{"hidden_size": 512, "norm_place": "pre", "optimizer": "muon_variant", "lr_mult_down": 2.0, "lr_head": 0.00652, "warmup_steps": 200}
Each number is 128 + 24 x the weight over the matrix's rms, rounded and kept within 0 to 255. Layers, rows and columns count from 0. Numbers have three digits each.

# layer 7 MLP down, 512x2048, rms 0.1, rows 0-108, columns 1152-1279
106154155177096118156127124123132135133105105125124124130091100143132127147113117121061148142102124107160123193121113127099114114104109140123127126117137142160155071084108070139128130122103143160161126123149140140126134137143116114118126109145143114135128113156099151114127114136161118141121141084120099126119111149139113099130111120166124131139131110096138147096126114111122139106090
139113097180128114118127112103079109118142151116120107154137163137132091175163104148147147117152165124110097126109117144138116121073136115119128135141123182137151083082128144170112142149130102103076152141076086144167161130154104087126068100143098091110115123161096154151127159139113161155127101122157127133177107142121107129153115189159142136136105133115124146138137099100171157130104
127138089140142150116140130116143114129108162155147136103117141129146143105116128120092136127122108103143123107096133160133064142124104150135126125141098094136094127126109144133123106100147099153188099131138097120133145114168120123158111137137129166103139127105118143119102125117093155154123092154157155132154131121192138113138130132128132133131120125109100145105101092145140146092115
124126153120113138109145139125157136138152100112073145100100131123113107097120131134132121142120145117110137139080203120153162123121078119120105110142115117115147148144146099132151105093115106163122084123155161111117100164116164125145106109109090130141165103164099144149121100091129141173166135049142152087107117103157148130107109086125119101107153104119128149145145128132183068139129
092112180155143134117150124167113166003117115101109121121102130101157161138127121148104158149088154132108157114119132110109116151141118096118145150174108131142153075087090154135142130121140092109124123131098100120148153167149122144115116081118135137110179096112117114087110131126123096156127140125115148138136114120146118135130116072116101131082120153116118147160152127138095153133123
144124118153127111121125095106097114143080127135154117112125144082163122112115154120120135160091158148110137147130144116110147159117145163099109120096130131172136108123149169133185126107136130111141139135142117140113142114107122109122117094129142122137108147129107151111122142151147160113143141148151128111114166130116139111118130150162130205134142114119128101123127130086086099123110
173114125080135106166133136109110082201095149130071178130134123149151098096145126137145137178138150121108109127155105160127127126155119131140130128094139153111135154073094063188102130146130101211123166130139164118137152167164136114131117165121128179124149110128131165135150108151126150104134103120180126150118085152117167128086129157083125145120138101109160113131139154095128127118157
133155136134132113125124118125127122144137146096150153087098075129126101136122106095141139133092127077151128132142130145091107127133113098158131133155127096119120119141112101080114140089125088122169127106124115121143092169157148074101143119103165153138103112116090126115145097120103156127123123111172128056126127140113094108131092113121118113120145116171108137215099162145134123139158
143133173080123169138121163135102092141126105134132114120134111092135143131106127120167117108142131153152176129146098136114158126153091119104106148105085118104152114168115136122132110143124102100173176149150095162125105124095115126081149122163137137160126154095106151161166151100130125170146121167132112137139102106116151149141144157142167136082124104122112130115121140151101105125166
134100128126161098133125109109143136105164125106164099132154156083147130128109149104068096124092132107104150121143128130122155113127133127123128127115137114129122152128126173141134145108152082142083111119139079132096117122082133131105143128097141128097094130133157114145135124161142156112156107161099149142110131122113129142123124156102114090148127137153152136132131107170156125129120
124131125151142159139127179136176109108134129173143159157099173187164142124134114122175149166094141152142118087092158109115124143140136130133152141149120141138145136141107102127115153152117089114125118160089102118077151114136123197128170095163117141103103145118127099134112087113129127101122128113170142121110157149104092124134113112152134121118113128114189103089121127162067141117134
147143173148156148161115165147132150116140127121131122117082115142147144121153138164188111141114160151120122078125115116173145115158158133104189160077161121167096152102129164121081152138122180103108159120117127105171091144113158149116109128141124145158124115181124101109179125152145093071148115136117134163169110139100126124121134110140152129105160125116162137138149151130153123139160
122111091121152143133132180104128126090136144160143108125164141151125159097117093092160160122082127114185101122128153087149116112144131150104116124116125116163171130128107074143116140162124147158128141105119131134153121139164072156129132121127121116076131116119117111083153118123073113131125107126116114143132147086127118126104129157142085124129104087130088074130123150131164116134107
144099132111117171129135096138134137162162115115081164146113107095100165126087123129144122111130142094128110127120173146124117054137102119154107155140124116108084124117131114122146105092144130175096142101136144089113146161102157073152151149174135099146158127117144127103113119132123153126149177099110105115121139130109160133100142135188085128158138132165097121129116130131118141135150
089118135142118114125113113127177140159121153111121141116121141164122115133163144085138133128141121128159150140092181150144108116118129109132123139139125120094097091144152138168084154146136081135101086137151107148143122125119149156119146158094106156104135134125127102159104102110116097151125119106143158089143113140143121121126121163093106102150141091143135087105150104089150104146148
135135148089109150146166136121173119121130122119117096142123157145123104120136153132177176152143157146163152056131150115119119087132129147127112089112132090166136138159147083120109114125094128076120124161187145094117134118113095159141102075132145132141141100102151132193126103167133082157168128138165103147095110161144109109072113104136174106131135107137112069096103112148129140146170
171135131105120127153141137148162100095132119099110131135162146159108132089138163217084146081095109123153138152124140146163144110169106140156141150138111151129141141150100112104151135108129063098120159139118099158113127144135145140110111114160087128136112177206126123137106121122144162134187111143084134146153153110110134115127131171154126146143105109133106114118143107130155133139120
131133129147154120129082128125121157170111140121153127107151111131125135128120140098153135108138115093148103104102105141137113109139113151090155118132095104135162152163122148089125116104175113129109143119148118149130132105097081126131115088092138122098152123155124118160155106137167104158185088094131145138120128081164112092141117128151100105097140122126148149083113125146099150162147
146153123126137116112097111130116140168111155118129159152122139122132137124133115115084102144102122118140155106107148138135161087147129147096124129126124122126152143082135118109114127166127147092127118160136099134128144128088129109081172138139102149123166135123085127108154124139143122145110139129122144116142139146150065122150135146148121145125136126114130111119103108158084140095127
131138096166152119152148134140151111034113139150170072110142141064091137083099152129111126124133134116146125110146121101097101156151119130148096102137113178079113130154101189148133170124128132141113160100135101132137104086153046116162138072151143133150144132104063138105135079147109176131136108101106132173102112137094110136103132122131140132141129118126162165111128139146104117122145
113132108093172097152117169107121108150134115118075095119129149091165083112107159162184105122064120141093122165075119138138086130096145144101130088139131063165159124124137132112113135151138102085137155169130134140162111109138088110099127111128152137138112129169122110145108089123132151157146121104141115169140150100125158132147135120135138187128152122128107061161133173127105117100090
122120185095145129187084135105143135119123102101079133097102170147101124151112127123081149163107118112122116125103133106124118163118143150180124122122115075145140125097124139106134105128099166127113115151150119078088148142107129134120158101119118127158101117119120114129108128100132095133116108120080122125106125107109115115144098106106119194114087102077116152169144114143099129091164
135174148147097126157164124119145101115133136120159148110138120142158118122098190125134085140154145140115083133110196123100080112137173127138102152154120179151140134145121151121126127117069168140105118098114107095150145123150174118081139137145119145151160159154138169135130110134125148128128166175088142118131135160096107117101108112147151129102139125143159139144138159098098116136157
118126128111164115061111137121120124194149136117166130165112112095121152143139164114156074136123149109070113150157093109107150109136158135100127121115137121110098142089152103098133118133175130107164125114157157160131159148106128117096113118133125116104140114151115119122148121126116097094137118171090127132144087136147158100102116089152131107124083119108131116138127144141138130111132
131112115175144133133120099175130156174130112107077153153130128162144149116129090119120148128081123133133175129134157109150087109121115113135104115136095132108126143111125150084127098102128119147121104109143079134108178110110190127127119136095135148111121117112135130149116076100107110108124130157142189075150147117109097131133079182070124128157122144079130157121123117141151103097094
123157101112109160092131133135136103124156115129118143085142146150088100129130084100139139138150151156109152124126175120159110142090180146101137119089131177112118186099084173072156122117114147161129136155160148110120163120091132152146116115150145094142111077135123131146130179119153141155142140121172128128129139130150117165142111080085136133122115155133135150142111161105157150137141
114130139128148145142065149126121106096148086135094118109109153175148125138139117138121124098138173148137155119169125138153095106157118098121142100157106101106141136136116111176118129123079156128133124127150128124112111078169147125119121084133140147098116077140142149148103094148167101125215185134140132078128128141125147125134140121078102146118134141101063151189140133152137125102150
129132103143135108116109118100138145046126126154088161107161097126156112187118143119102141148118148138166130095145123104125148107127090116104139138161129106137148139108139115154150134167144114138110130162148158125142110135134111114174112157104136114162108144127115162114117144135103093115120177103067110185134139111092159129117081131131109144143114136104144106171172132126159123147085
135102174142113094120116082142169106125143162113205127158069094118119152127125123109108150124140165102112163106138156142116117166148134137144114128126090132145142101114102141153118114118169095117155137143131085137127146119113104124122112145143136119134141093188117136123123104123189128115179132160160176129195119129130085113153115149129147102111125119138159135131104115153111182113135
122145122136097111097123142134149125087142097093084119116091158141109129138097127126131180141086155115127154128086113156115081118097100163151110121086101119107129129113105098120120133119172090123118119148139156141133133134199128124102138115126129108130126181158151148143148121148124089119155062141170147096120093155126139138118164097108121095133164157085134138118159128103151148097136
122109136145149134124114108098116145120132133124120125134124136160130099100127164142129118091092104141128167143165111118128112135110140154143128126095107118110098128155083143130158148122169142124159129095110133130137146143135153162116161156111134130172113142101148117082136134126138113119109115127122161145125106164082158144111124127153127133132153147136152119134122123129108117093123
166125139102124107138100133108121113081115136157101137096133125090187133141080126105173142152145142113105093144139103144107112108128120098112134156093102124117118133135126180102151114092119104102154111135148124118106099147130140126148096060129128138130099113164112149106119135145145123110146096125135113115087138128115101143076140134072140133130079155087138150152139093127133155102110
127101162127139108144096154136133103079110110116101106176102137194139101121174128125129176106122148116136142156136124114167152101151105120097140120161125094123147113150141153147120142140104105135147129147104119126162113074174129108120152135108149087116178099119157110086105131100117134175157111087133148132137165139103069122164110183096115112118108130090120168157145168165149121108099
146131136111128120145146162116125093072137147157138104110138105108137191079131138141139138173143142138140145099124144118081128104092120111162129146191119095149128165133092130132143087103122119138158174090151109123121157095132180135144115149113093118179118119152152154117116122134127132068167094108117090113154134121114088117107144089143143122143154149125177129164163102105109180123110
122123165122106121148134104111128082154099107144094150095149091118110123111091148130111147113189124174137168116154124132102124124174141119123140116139128131179111141166170138092111171115129171098137146124097105128150078178112131095125150130174147129141104146090110135135162125074145094082115099070098149152108103118119159080128116117120143100130161123146120119170125147141101142120126
113135130133107134144141147144133118088134127195137149131162132130153118134102136152086138167117164126186120108106127144141095141122163117096117111140096119158145116148163108135125146106137084131119097130135134136138120142109116134128081123113145108146137132092125137103142091150102131142095131105140117049091174118120136154137114170116129147139090137085167113113150155139133098144127
115076145120080125100136140078112138147110090149121106143140136121126162092156135135199135125172113134138106140160133151141113136168101119071119169100153135106134095112092131113185154160142126152143110134104176151106096146135106128145133173125154122156143093074142155123105103148090118184148137121100129107088106135136100130143121154160138151141108059135150087143142107184093121110083
109115140082126112146111095134117127140119157136164099154143100129126131113131105149135107093117150121140149110108133135133113138144114063100140132099109145138136102111104167114143125121150078124132145128104097123131119158120152164120154150146128095141143033094128125146126147130091152102079160175194149159109139136140116106103150089129128123127140119144096126082141137124122165124121
074132105075127131110119159141153121166131125157116134128144118087152100117121142119144101169129113167100120108118082140120144134152162151094160164179167112139112147179143144110150091102139114175115129138125134095130113086134185135172120099166143142106119106111111101141134152139084104102103122114099063151117139143174156154155121137115129119129170107097115124066164127143096155143121
150148133110091121104151109147128111117092163123169145127118110181142119123113119107147149116150117158129149192137104140122119167147118145143114166152131114115157161136150132162101153148173086152145179135134147134146130115144084161136143129123174114186111117058122166116144119144141122137163138163129138167181165159151095138127128171150136152093138145167115116150117139098136126126109
164123100135156138091094093150088162224114152158122168123125117100118155104093136134118141118077121119128139167137095101148124119147111162122108080111133171133135120122136129086160164109131085167119139111101159159119130131204133150088123108155170098131104106150144145143116108117108157146089118133184113117138105115108115122084106115126108090127094193119103136108125160197125081169130
139101085138156139117116147163119148131130128077132112117114108202129178156150111131164120112167141165109153158112096135106099121154106137130120148111150146106143184142126157125145149187153137129155093138110136168118155143143104120105150099098166131117136099093112117126109149133154147156126090126091134131126167100104172138143138118142121108147115138087101121123132167071126149138141
091104070119125113120151128113116114105110146134151095111127099116155153102090132151118176083100153143166111133122111101152144166136154127128123119124120154150140099153147119106125111094179157078126131112094095156104137138104070154118115164128102128129186158096122099080117112108101107117120145123121099109115136128119137112128103137134131145121123092117115133068127154144145111172118
136148119144090151106107151121134182128113145120131105111057107136130148127126127087059092095145095167128127117163138101150118122121176153118109103120142163108134122140127100128148113114113136096144116126154151149109085152152138127102136049124129107144139130061114131128148081064120119108116112122127150119093121143089106118111125115171112149104120165076109146125163095111125113103107
136108054139127133065128111153101115064154127134139120138117142125134100136128126133098128139130127106081128121112129123100144159129129134143131104118112109154097130099132119058132110149098071132166086146167085164107127115165122141105104074093112138134134118119134103110130076092171124126138150125132162088090154145170162147113101097064127126128142126123099136102138178151130130129117
157133161123131123107152149144121100123120136112174097110135144099124118134107128153171084151125130147125123093155143121132089142092090141140152160077166100098139129153132118153128150131148135111158174105081104143173105116157150123133113133140163126137154111121119112163131147126146110138145134154123115113104135126137133112115126115125102119158146111135139107189142138125142104106145
142065094125169112160125118080168133117147144207100109151145128140134139132135160107130108076111098135114106101104092113114162161159164143142126151094142145130125110121127103105143106160157124157134115075118142111096139113141169146136117073135171128119106099103146101092173132129117119076111144090093133123124105151114124127116134138130133086118131132138109124133156175159128143116117
106141108137144106169150152123140122121093137131148149105133093146101110131135146154123130143130100134147114126095138139140140125152143107180131118162136145141113120132151091107145141121085152128087157157102100106163158133113172116114099169109156143135142112195121106118112146117125152074139204143105137154162137086100120147119135140136123111144162168138138116107137138124131102101097
133130101146105143142097138150140168114140170148117141113161096097138137138147135108148127144168115112141134170095112104121139141125134113129151130156173126146078145095146134129087116136098123136158120176105098120099146122158109113105112188127163101134091106159112151132116114155136113105127128165111178111170111138152103149156134101117142108122124160176140114148160113102131129180127
127105101156102113124099127141114114106104149115104153124109135120146129131157113103159122117113132105127100107134088121102147151122140154157082115102124139125105163132117135127131097121163050185115117107093128106145085122131159134111144176121111148101108165147108120076092150131101118103127128124114113173071093128137139103166155124126117139129128137111162114119094108147118110086146
106109126141121105105149093089148139173103102129116126132129095117141107091136138146126100138125129160131096154124147106143127156135113136155127133152126103106130156121107112141158111132111171173112146085128110155157157154131200118172157164119106163125117133115119137126124149162150126113144149088124107146108106114116120145089136180144140106119147120143096120101118077133109112130158
137114069143131132132097110133129111075113166125126121104132102128149116124082154077111083110106159154131121154103123099125165093110144137126125119137134137122092117140143127146150114108127130103112134101158101155190108121158182130136093091099117122117105118100146123084134126141141106138128147153105101162118142194108185139087102147155137125115115147117145129178127126071168102096134
135150078137111157123089165148116115152141104114146094081119139110092114165136134145133121146179118093112159118128102147082118151132102159166118135117138104149146167127138144153113160127154156126123136099135151133108132150132095147127131136166122143132138133151125144123105071112097120140122141134135129111124148119151168142103158129146129139142130148114115157093137100092117125128096
116159129177132102123135137129115137172107138091138115115114167109143125096143167157108126153111088167088151077130157114186146112084124114119159122131130084124149141068120141095090082126132189150187077111122131148090124124132165096141111175114088151128141162132139124136088122098118165117106188108129146118082098099081075091110120102154126136128108138161131111057092125092116143127096
098129162145112118152127109080118119133101129194100105124137123107139089103141108134109123150176121141113088117114127175122114097127088137131124088080167110110133099098125107154168180135125178120150112117122101101139129152108142174145106148161104148106169130065111121158112149168113156139145118113137129122068132114151150110130157135108094127151137137149163083110122104122115163137138
143147112086156121119138125090189107114132142102124156133153099120136084138137101106136118147161134160160130133127152133114100160120111090130157096169097163142166115164112163142126134134127127080159143148136149118090146130141158139163113161116113187100102089131101134133138120116155168125107128115142158145180127171071148169152102073132145143160109118143114131145148094176151099106126
140121141091081170127145096102130138151108096153105142082123104117104136130116131116146115115126134138160094174143116106099157120094124110145129131115173132159151129138166174126114139135103129092090110150134133112099115118109132124105131124153153125172163130159135102176139106105157122144114142108124124119092133105130147139128118118160146137134120081130144084136094082121084141141125
146179127135117119093120139138125154127148075182084158121173125162107119168138133118169167102143124115134135100150171125138095148101106092115156122124076147130155117148152125122120113114151069146163185099121152107138114069123133110157126105172156163144128088193118122091141122098125139139133125150109103160173126118105142114110101141091149123107048149152132117193150115148115091158129
150102159149140128129156192122139118115119132080104114140110136128162111112160113145128115140151140093141116111099178110184087116158134074137139111124119140143132120127108135111118153150118144128155124137154150143171135184072117096125113113095163136147164128137131145102124122111135110135145125126146130092143110091166155085146100110110160147162166095162129166128136112107123155149100
110152121100178141160146147110171151090161177104134117144125103103095145114132128127148107162115153092122119118089108144127145151111118157135128100156171131094155136146146137115136079113156125127126128160109132148109162141108108110121117099137136102098150164124130148121115147122145130154132109119123112146166087080107136140079108140164108143101088110135156149116098107148128143092141
109129162189112143131127117142113157107094139161120130160142113131138136104114141135136148151107130090159176160123101130209137079160186122124134130104115129158115131114126155144118149126135120130139091086137107118157149103144113147150153113149157087160151118102108154131131110132134157154128126131125118131133114146122147153130123105128125125123163130130113121125133135121151094135125
108142116166124141105113125156110148144148120154086135123118140116125117145169097118155121090149134150141136105125113110138109157168146131132126127119136133156157086156120099107155150132101111159136126104154107121110085111138094135112105149163124147135123093108160110133152102084113124142117107118114145126156152107135129146136126113095099119095152160140135129117163121184118105144142
130106139132131163118109151148117077131124113129116116136139134128145134166149160106109137108169153139147144125152153112113104132173092102176155132122103124118171148121140143143164123157098093128126129110154153138084104093099122164098121125176153133136154159173144174151109097095098105176111176108107171153129123140123129119134113140141148117138122124134132133138130146143156091084144
135090160125115152114078140113110126184122123114149145137116136151126161112135060108098147113141102100098141119131114132138190083153136105081101146093159141111134132067117097121129149170091133154098092121138136087115157137122148122111145125090110115097127153123154155142105175154124070123164162122118129148085123115102141139130096156114165092115157123135136101105160163152109108128104
141137117113074146172128086146111131177159124120129152119086089131144103190121168146111103124117136183117121122097121123077143084141126135096116135114158119111175132093100142162119143109161084081149134150124128097143150130105107116074106133131134132114158104180148131103113143150105106137129135138133130135129191158140159167122122148129087125137128098145121142108114116088109113133117
135144138132148123127117116110129135141103174122142177112129100118144146129127138145080135099099144100122121081137133125133147113170097111117129099140138077176143115098082116120125093148127177135074141177093121131121148120131121104131128122125153125136164105091138130108171141117145150087078113137164120140128107145106131119149120161100140106125127090086115106104117132137087088150153
093094149137149125109153098108121126089121129095147165121133134099147134119154127139110099102135164131118131143128152133081068123138113141106131091109160101083146086137123092102142101132122151120100106085130122129107100131124177126158117125150088112159154134154122128109123117097123123175116081143104097116126114133170109124120123143122161117118160114117148144138106127191106133158096
116132161152135132117114102139124113115135113150113127167118106101071140129120159111179066144112084139173164155139180134140132134112097132156101133150112114148071115133178171089116141108155106169136122139161143126141164163143122130158166158160146143138153114058118099115119121099145123125134163131114105152144162100132147142112108101146145095133151121132156205124100119115140133108138
141106145163145110128106142123116111177097153149130086125108116147140140091086108102148123153112173142142083098131136116117156165159131111133169159139139124162094165137136118135119138086111075119091143111177156122123119166127180170121139134149099105124087128179115125155135153149116138121074140138115143131117111053123122133137165113124152141110154134145133149175115126107077148140112
142109091122153106124142114155122138134148118118191099149181156139124102159133156143107148125181160116129095123119124142136109140109172155134128092100156146184115112124156127078153111140090070089118117090126082109175127076120120119111112168064111102134158126137132129139138138110134146125105123123093155078124145112159112144119108141117166089106119149109148114131152110136173117109123
123149112157143131119118141112129168140134167145117133172139129118120130092135127156094101162079119123164109109123130160089166113179124128114117114111094111102106105153110122140127088096126107126166189142098149120149135143118185108106108154141111125144109137147165145149118151130151149148136200156132108117127120169106127131116127105128108127133133129139142149139108152149143129109111
134131147155097156136090151152132132146105107142140149132174174142150110127104133126113141141158113125132113154143104138154125092107103145139136135079112102145119148128142161084142094108112123102099145142170129156096124133130163130133144137124095152108104131156166123063133145132132145143127121149117138145141149104155102138144132144118069117172097153124121118158100133110145103110146
178102153096124094162118139114126145077112099133159103142126108090123107157093132183195123135089127136079140127101090138126166128114153121125101140102128117150124120117146134103133158147153096153150109110099126123129138080124142128144136093167132133112111112097108104158135123134114111184129141115165136075116129118120124106127116159126130143131177112139149154107128102127137130136106
079100146120152157085125094100167101096125119118123161093091149153147148117119152110153183120137146123111104145127133097138160113129109121154125117131079115133108087139134114145129110141104078135141163153175113151148133132123130141129096121076133139150124166137151133177124142119146153177114135141108161139165131119108122134137124138116102099115102143099141151130132099142121155127145
109106126138133120098136110105142153159108125094162134144138140150147106124129161148126118109101118107112110111099080129129132100137116118130118159118118129148148110111170117158138140140123110130147107152135110147148098181144110160130138146126149128114143123195136122153106123116140113133125137132094128133130116164117107105129118138130118126170132119086164107143160112109118143116151
132116112142163114138135113114133139180065179121145089130139108108174143188124120150149130075119132124171119135128172125137145089100126103122133162156119127113144142151161156135100131171151178123110088147167147157123091100128129118105106141147196131077151157116150097135128144118149147166123129093111171094094191174144147161146130145136126123144135104150132134109146110130087118163116
112136145111108143102093135144160142127153098115134152144118083142150137130142150146118108182129153113079110208116154145120109184137118111117152135148123140130125139097080136127125125095103138102164176131091149126123096161139098153156139137123122123133122181135081111167112115117170156118143111146142191152095189117129125172165148126116118086093131140149124123105077150116120089116149
145090171105110109134116103118119127111127147146119191130095119141124137144124120118127138122097067137140127156134117133136069179147140137141106128121125105117128141121097137121146152167130099159150133135162155126150128148161091159114158130103103123163086107130139081161164161122124145158128100102145106102125120183148124137140115156135165138128132155116125163194111115154139096122144
094123117121127169119119120115145133182150157140069119152115071122131110130132136111129098092118121150123147111127140127133147102124163142113110119132083149157169165134137119067136128133119136099057120107100139123123117158151139126145101138148165118169113137228132096124113144127139116108097153075161097166163118119148102106124104142134093116150117142113109125199147153135102172150105
118160129094111132099177132112131148078128124115165100170090117087145094120133096126120096133122098136139133078172167133146136098130147146121183051138066126111137133093091147125178164062102080083129145141111140070118099141099135138136095079175125137104115121100096113133148137097162117147124139168124129132119179156105152117147126159120139117135124124146149100159177146155153128125125
108113107121112145122099126093131112154133115122107167131140112118091101143161116083139104126092176116132095129137139122124121127134165156129169084136163134126130179143126105102092105132117139135164152126111102134140123115122134102118141109137141150082133107111112136103121136119112080129148117108120158119124104095111145093101155103146162165134134176100140127093136150156146123137144
111127134153180093153139108146161126095166135138104159169156101153126144138125156158163135202138139104119122088094154127132135088134095109153144149115102132128137162080124107104130120137116101134134175115106097156081159165108173175090132076097125152094125105155110114154097170115164154131130146113155085171141129123123097166134125140133149130155106129136144167161114127156141122110137
111134186121139123111123174129113115106129156114083109122135085116134117104116118135123066124127135118123119138104084113136064135106135137086113138106124132111115123143122105115146094127151105165100103113124109141169099121151088194133145170121127128125135142132162131083120147129151112106116125133149139155111121133128124122112110121127086144115172147127097100123110132136162146156127
121098136090108113106110157138123119116083133135153145119145099091141104145136099090131128114117128126185135149098123111091150125129065144156082047160144139132090080127158113069116104122166098131148123118156083155111092148127140141076105059145140135139153122111127123169142110111153168092125096132135149096139118092163083099149133160124153101170122119085117114092073123145149129135138
125100142136098082108110110103144102155144136145128133119093127119153160155125143135145150132120180138137131110143131119101104174141116172121142137163120130142135152126157185093144109142107161130130136133137095173128104131095119166120117128135176149136119105132164147127141152123124172115127122114131138123156114164112148086139116122145135069098112134191124148137127130160102123150161
102118115119142132136105128104161118167088109121117106119152118143102142185114115154129105113106119119128117117148135134132087130123123148106093139131139127123129114124149121142146142100132104141119118085112118165180112128105093110095122107115115119155112138169113148155089144124105150169093120129116135092124149187128092127123123152137069104146172118110136144109111119155163143106127
158142094099153119131097170135119135084110130131118137133117146111099170105104159114154100075148107155134155138090125119138133130114100154166121106114160112121106113143127159161112146084157102131127136135130145148160203144149118136066095095130065112117121124107139085087094105107144080124087142118148122125128127087162177116101102135161093110149145153137157154102117080134137106172153
121141074174096156134131146096094143093148146098136124115111107104139142149135109152139118117105126108116111115145144144085172148135129151119108148153133141098117119171135172128134117165068099130118135130143140092146151142132126121105123135107159124175155135134117098116073091147122098142106121140146122104132146099103162133163083153140118116136127117090146101129112132132105094096143
134115121101099102125135133143135129141132154122099086128155104153120113084107108109122140107132126129106113149100121114126127115120131113096166104120131139080134153075171105120132083129140120142145123110086080127142092119157066154158132122095104109105110147162143133116096112138126126100133103142136143139087144134136058133127150161115140089169112094093134141139095131120144131151096
152174146085152115128145113138090093151120136132124135116126121153097110102146123140093146123118134149089127137121109140152118160102112098111116123080128066132126138147141169134169126125066126111127152093118127129103192173147140120131146105091168138152152104153150078081155115132151171160113112154133089129168125156126143134120127094157107071107130111070126136145125076147140070106106
127133139092130156151137139110168113153140131126123127126152083131132135097132135109153170116125136139120127152129150090144132117084126159127179101142116177193149161148126096138093179163118066113143132119147173161105138081181149136125112099160098147139115090107107107107136113100115109091120142119110157113188117096116139120145132160152140158132186147092176108119137139160085106127097
136131076146137086137168134165125142160137140159118120153166112150171121101090138135154150149145137159099117142080091117111160128102130149128149121124124088118105117107134154134119143184107142114152141068138096113133086136131171142069123186118124137139140127156111135084167115161124126107153151140105141123167085147156142145158148109109155122115160121130111144141121136117119162122075
121212139130109121115170152131103171094137109110164131095072136157121115129141138108106116109154120106109111125110081125109163152128122130111117136127113126109114088158146118106129150130111094160164118125149124096132148092125077109129142123135127152133149099062138116110127138159114127101123118102088115105080162109115115146100145150077095139108165123123126149192084148123130142167096
095154113102117103126128104106116117188113094143109133085046125145102146130128102111123145131156140160134174078151115101122105099142117131128100103133154124115110107126148098166142129099115059105132124110095088156135128132081146126117137117096145137130151134113102113150125108150132095186096137097136121127127122119124121153126152169143166087113138125109134090115121170120097090156100
106115134099134149114135146148095101148142158115122149125179139071119076174135148126148099127102099136138150144145117115135144166163103097088149112113109043155129142125137144152100085135116173123131121116113163101117137126118095084166113084143116121157134113132153144157119119144111105150135160126149131105149123143141137107148126132134101115130102142116166173146125158128107153123112
140118136136094113139119109068146154188114153138111147094141104175095151164145160127120114154108108161160148134103127133124128129126139139119145144178171130113184126078125152180122166142093146093142156109073142149163139120129177152144138145143165125137139116129154144129139104141114133121129066135126161169120147191144117138116110124103114123184135124128130169142176141132144117142103
096140133110142137143138119125121128153131146129129116141143132134162152122148149116104136086120135089135143072139190078124143141127130084140132094114160167103120147078131161101176139097063128152125150127083139104139125114108165138131135163125122102092135166145137127164100123091121159154117128116096158132123123137162089160167124118118153121100136106167128077105136157125113166105125
149099125085113131126153178142134132089114104125122115126137097128136140124102120121171134150144140131143115146092130116077115111125098132093152133142115126146132114168137140125081121164099133112136115110122086095099119175140167140161100099101172114116129090174120125081134132167153177136108144127089105139135132126168090123097109073097113140106147105116139149073108117130105123101159
139132085104136117158151143110125125093088139163150121130098158107186203108128145105152128122136136140129139128156134108092108133133132125154118152135116129117136193148141092106144094127101141120129107148130148178139104158157134099144107104099112102140156138120137119141139101110127118095160170106101101148140141145146150128129103111116126113149133109096127158121199084116148128097133
149097155128112113152113104107143142179137092195186149128137149174160108098112116140111099110124110100111122105144120118124181137160154124166107144130124116147126148118110133128118151114101146126126119132154116126138113137126123143135130126082131136140141165108126137171116142104141151123088171151173154165130110156163108108161152104121120147160144120126136112130095141101136142148074
097131150121127125144111113106125120156095128164131145163080094128129149157114106156166120093147124142136086139162128117102143122109108145128121167160141138116161110129112188151122125145133095065118119114145132127131152142161165140179134144152159111150131144105151154136112121125164138167099089128127127118117123149161114169132117093160120145125148143139133115103113147121127139176145
110136168167130115153145112142145164160073143108042076141087071110163130101104125147124125145121135102084097155113138139184164115159091128100166109152106123137091083078146167092098133142121093111142116128145101098163164119091127116155107112135105158129130143134129163137145089129175124132129110178110147117180121130124099144116134097129128124114142183115128137123143112139101106150113
120123117141120108114107131095120141172108160129099153144153086086147090165144108119145106157116108121143140139115121104154120113137162096143138102139122133122080122167122159130097108086130138090163103150119137133158148136124110110121160131105131078142091105108143148169144141105102146092147115092152134105110144126122111115133115153111146132160155176129115143099124153126113066124129
190129115126110138119136099223128150135148124131152133142147140123149098117126133102112122090175130097083101132173129149066135119140154109123127138141138116122173122158100134114131136156169153179144128142132126131129067154128084133130119170159140145137139129085121107120166129131126099102128134150133127150162096097100118124148122147116118128120097149138169141178138129118159160159137
167108133130157169097095096152191138119146144096086118054135145151125177142140105105110108151109128106089092117157173118157140146162088161121113168134138141130079126141142106128115155119114118174087130131161139145103104100131120132180145149149097104117150099145119111103133133118133115147157097140127118152088128089166175123105132149159169120153103134150141149117140160128154089120126
155135128141100121142132131146129101109130128141142088139119124120144150096111098161112119133117101169114128062124128132130176121092112120149117061125178137076126145128162090119124106116117122130105130118112130118109149120144111146120114136112121130158154110151107118105091131103153127126102125122121145112167125086086126169117094135149113101129148124087114110083122150143103128110094
139180113167096135132156158111116163135115121157074151151147137138131133119115128156100147115141160149144107141108145117117144128158133134124116144140145158118151119105150159152137125110127141134118109142144149104179128128138113130135126147155137169090169109126125150088127116150123128137110102138161121067111168075147112117124146142121140073142112129121106131114120114146157096145104
114129071154135122177088139111120163124159152118103105129130115127121112089166090132151111139145152132128137181122130136156181114147167143141175150107155127129106137121167089142129096111061150125146141143125117129097159111134120109124103103164119146084127159186121141136174174136158172125145077104142172136111150103140118118109094186114100123149134125144145130183145098124082128136089
134129126082137120111129137123119144151128136087104097122120126128074149135094141132116094148099172145113185115138106116157094138132070151101141166118135145111162146087135135174132142131140104129128146121103163118138106134189122118095156179143123132131155134128159149156102104142111116104102097096128120115100104110124140130096115154142141096126183112155132106118091144143142153124159